{"num_hidden_layers": 9, "hidden_size": 64, "num_attention_heads": 1, "num_key_value_heads": 1, "head_dim": 64, "intermediate_size": 192, "vocab_size": 8192, "hidden_act": "swiglu", "norm": "rmsnorm", "norm_place": "pre", "norm_eps": 1e-06, "positions": "rope", "rope_theta": 10000.0, "rope_fraction": 1.0, "qk_norm": false, "attn_scale": 0.125, "bias": "none", "tie_word_embeddings": false, "parallel_block": false, "init": "normal", "init_std_qkv": 0.0743, "init_std_o": 0.0743, "init_std_up": 0.0743, "init_std_down": 0.0, "optimizer": "muon", "learning_rate": 0.00606, "lr_mult_qkv": 0.4, "lr_mult_up": 0.602, "beta1": 0.9, "lr_head": 0.00471, "max_grad_norm": 1.0, "warmup_steps": 200, "schedule": "wsd", "decay_fraction": 0.898, "decay_shape": "linear", "final_lr_fraction": 0.0, "batch_tokens": 8192, "max_seq_len": 1024, "doc_mask": true, "train_tokens": 102000000, "max_steps": 12452, "dataset": "wikipedia_en"}
Each number is 500 + 25 x the weight over its row's rms, rounded and kept within 0 to 999. Layers, rows and columns count from 0. Numbers have three digits each. The size before them is the row's rms in percent of the matrix's.

# layer 2 MLP gate, 192x64, rms 0.112, rows 151-191, columns 0-63
108:486496489492510462532498523478511526493481491510450490485536461498513488520518522505452560532484472513514511501445473483514530479452480534494545515480490505493490511460497459514479468487479527
071:498546534511503513456473522513494528518520525507489473476472469539497542525466457482497506472541551515515507513513491488451448511541497517511469527496503504493528520507494525528523496457505494
100:469527472447520492491516530460462475463522507513460469517500493465480459532512471491505528498541508491521507495544520500461463508507525500487504489537504521521504490505511482431501477529522513
103:490499477471481514511505498507457479463502494493441527450478474480458517518479496481510483459466500457537482502530480500486526502504533533465487451501550485495482527488512490517529483484491456
109:468497513541555499513537477535481457517493489473490457455493499519474478501497468499505506501535543486489545507499501498520506474496512506441504500528460499502506509488536502536511514509437528
092:470515517528500484533510504539441478498511487525487451494544548487527534505474525500484482519535446529496452503507531513476506510503503504505471497496498529494507504532479515516473567484484499
080:506497509499522505501518513494501484503520477489490476472461536481515509486465523509487535496520458474488511517455520498537518510495489514521537514483489523464495521457479525476497444430474436
078:537521490521503499509469546544504567500549486507490534501537492546534507535506504494446537521479486501523529503500494526500471481553488488491519471510457485492526513508487488534493518508501508
111:467532503455495486516506487517519504495453533544494474482457486492494478543490484502494472509491525470541520544489480530512476496485500552503511556524477499493507526479503494524536470481452525
106:537501515488467513525474449457510485507512532506477476526527483482521574521518481448475553503480497488532514477553509507500513516473505496497504485526467506511521499542514504499511516496459499
090:529519518490464493515483526513527523499507516494516501482490431484489516497537475461493514463524520553554500472538516481526520468488501547486487493473516524480457511496470475546506520513489510
098:496526499538521501502529462483484483491511519502442454521483516488506484510472514495490481565491504468454497476465454546462499484527503515515471510542529494499511491519522526495490495443512496
127:498519488471464523496507468506490505477502502497550516490511497527470495501488525523545518526506506533440465557547507496454514463490516496462487548511506505502485495524540508511466513458495528
099:513495492526454499511505474485527498491492532512491543473507506504494449454485471547487505514504487410486477516487487490503477472499503533464481499473492450510492510481525505488535459494477475
083:476488510465469493515515501545514517526537516516501491505494485471534521569476511498502488489499497514510493507536500545501484517550505480490489481522497568499513559488481446518530506537490508
101:468515492526456484513507440474487528492471519480474448490491503518505496475441538524482511494508451522489498518506540489457503513472533526530512520509482504517512480504475488500504505485432501
108:512494467478509482479501545487492486497548475468506496486491485494526467493496523503507470486486503507482455548545501475483448473522506503450466481532474509515477526502517493441502548537483514
063:493479503462522555504449492529500509470498494543525511510493529497506479542487513478489487519515543487494480516537487506511505512520490464520543485481494456548522494527496550546478477513539522
105:544495504511483530505472505475488461501487524501495513498448514499525515521535512466536499478552472504498476511506492470460546471470493536496450469465501517504511517514533498520488507460495444
096:483490494484520506504534448432479512451555542538447469477547485481512471539505476507481493517528472518518515502496524490506485502490543492517519485478512507501486502515470513490506475483498470
107:501475489492500483553528505498551459488490486493526504462487484503523496528521498497475484481485504488476523494508477467442505437491475507491562519501453494451505477494462523501533516491521507
088:496517469472513469490494484508523520534496433498551530510482474529512523506523500548529468507439521506518499487473528480492518472526545479545487501515500499481529520482504500477485514539509467
105:517478488478476489488502517501537498498522515516490480503490515532452488502560500483491510459557501471460487502455514503486485469476526477458466473517468469481489522527522507466491526541522462
092:510506520521493516470522477532518462539518473509461500523486485447490500503519473518525470506506524456521559522498504542518517500494493488440499487509503490492555497538547490503512524482534477
115:522480503501420475507471504486491469490510519466527481490466514535518480537469509502499503441554543503510517481489534488491501486485513518503475514460454529516467514522507468508521495531502499
088:510483482502507539487463547482534519481539520449506499498497454543481483511519484517531489498521507541491555500456531506510506510503479478482501477477485505482519460516501497504556538485454496
118:458542498458517501529483505488529485515513513490515558480446519513515493525518530503507474502538527471510492494520470486446495454520469490494502507558500489488503505505528476465490515505533453
098:555488489523490506510495482530506541519516517506485515540514421478471491534480470510519445492482511476509491483561516494488501467533472508491498512508516462528504512535479479543492490496500522
109:530506565490487533510513505494502521548459469480459511479490512495490507477472500501503535494493535531540534466484479508483538532508504479483486449489487498496491515500470463540548476528528496
103:563504475500534492497479494486540525520554495539514485524519500495457554502526465487549485515457518522511519492472479502538503497507520519459507482497499524510486510514468519515494546531514477
105:486540508444504450537479493531522491512542565501491546498487475518543491503505505494511512487521521484504462518495531500479466510520523534470495516492516500494473533508529462509547511509509536
124:524497457516456514488472504468486500473548470495501531520498476480478533508482472507497547501540509499505491523458503497491473475522425514503493524505494492506466529504529498449468492471491461
088:494470533521512497513552495513467479539513496505519505519500501452481514504492500466509506532512504484523515529542457516497506521502452463502465484461509509537485506430467471507537462517512514
110:541503493530489494485522494522515518496534511478504453481469525494503492470536508531527461544542494459452484466500512513459467478499525476484448509466469507523476512502497544474477506492494518
111:542508527515494483490484456502506462478498516475507468489499519522514462465521502476465479481526497545519440498528528516534503460510515507564534479523516516478516455491490532489505515526508489
088:483481502533495476509539458479494500535463467489507529518463538476525519477546469525507512505508493488477506521450543497503516487518519496509480501537560494448509471472506477519485492472522472
132:506514497490466496514543527476502478507535516486502466470485457465479499504469533471519481517537560493471526549488458487494533508515493462474457482531488526505476527476520510495529519518476495
106:449530491474509490465516495464531476509466503508507470497491502512505521462568481450532487486463499517558507480503511504496516502482535478519496486486474492557482521493469515520547516483494515
090:506518455493555540476492508527528510524518556444539516493511469475541516544482481519488514506519489508526454479492483525496463483501469502492501487486539494502485535525488520506493538523521494
097:514529522510517480538496478465506505527488478477525530482540494488543524498534438483516517451515512460474478479563517551475508529539509491500500494526515510482504516460518488480505504500498479
096:501453465505465522510481505464467531460494518501478435478498487481480485475509497470498535463473493513560522500488517469536504508502479511520519507529514526498517428484484503505528499497477488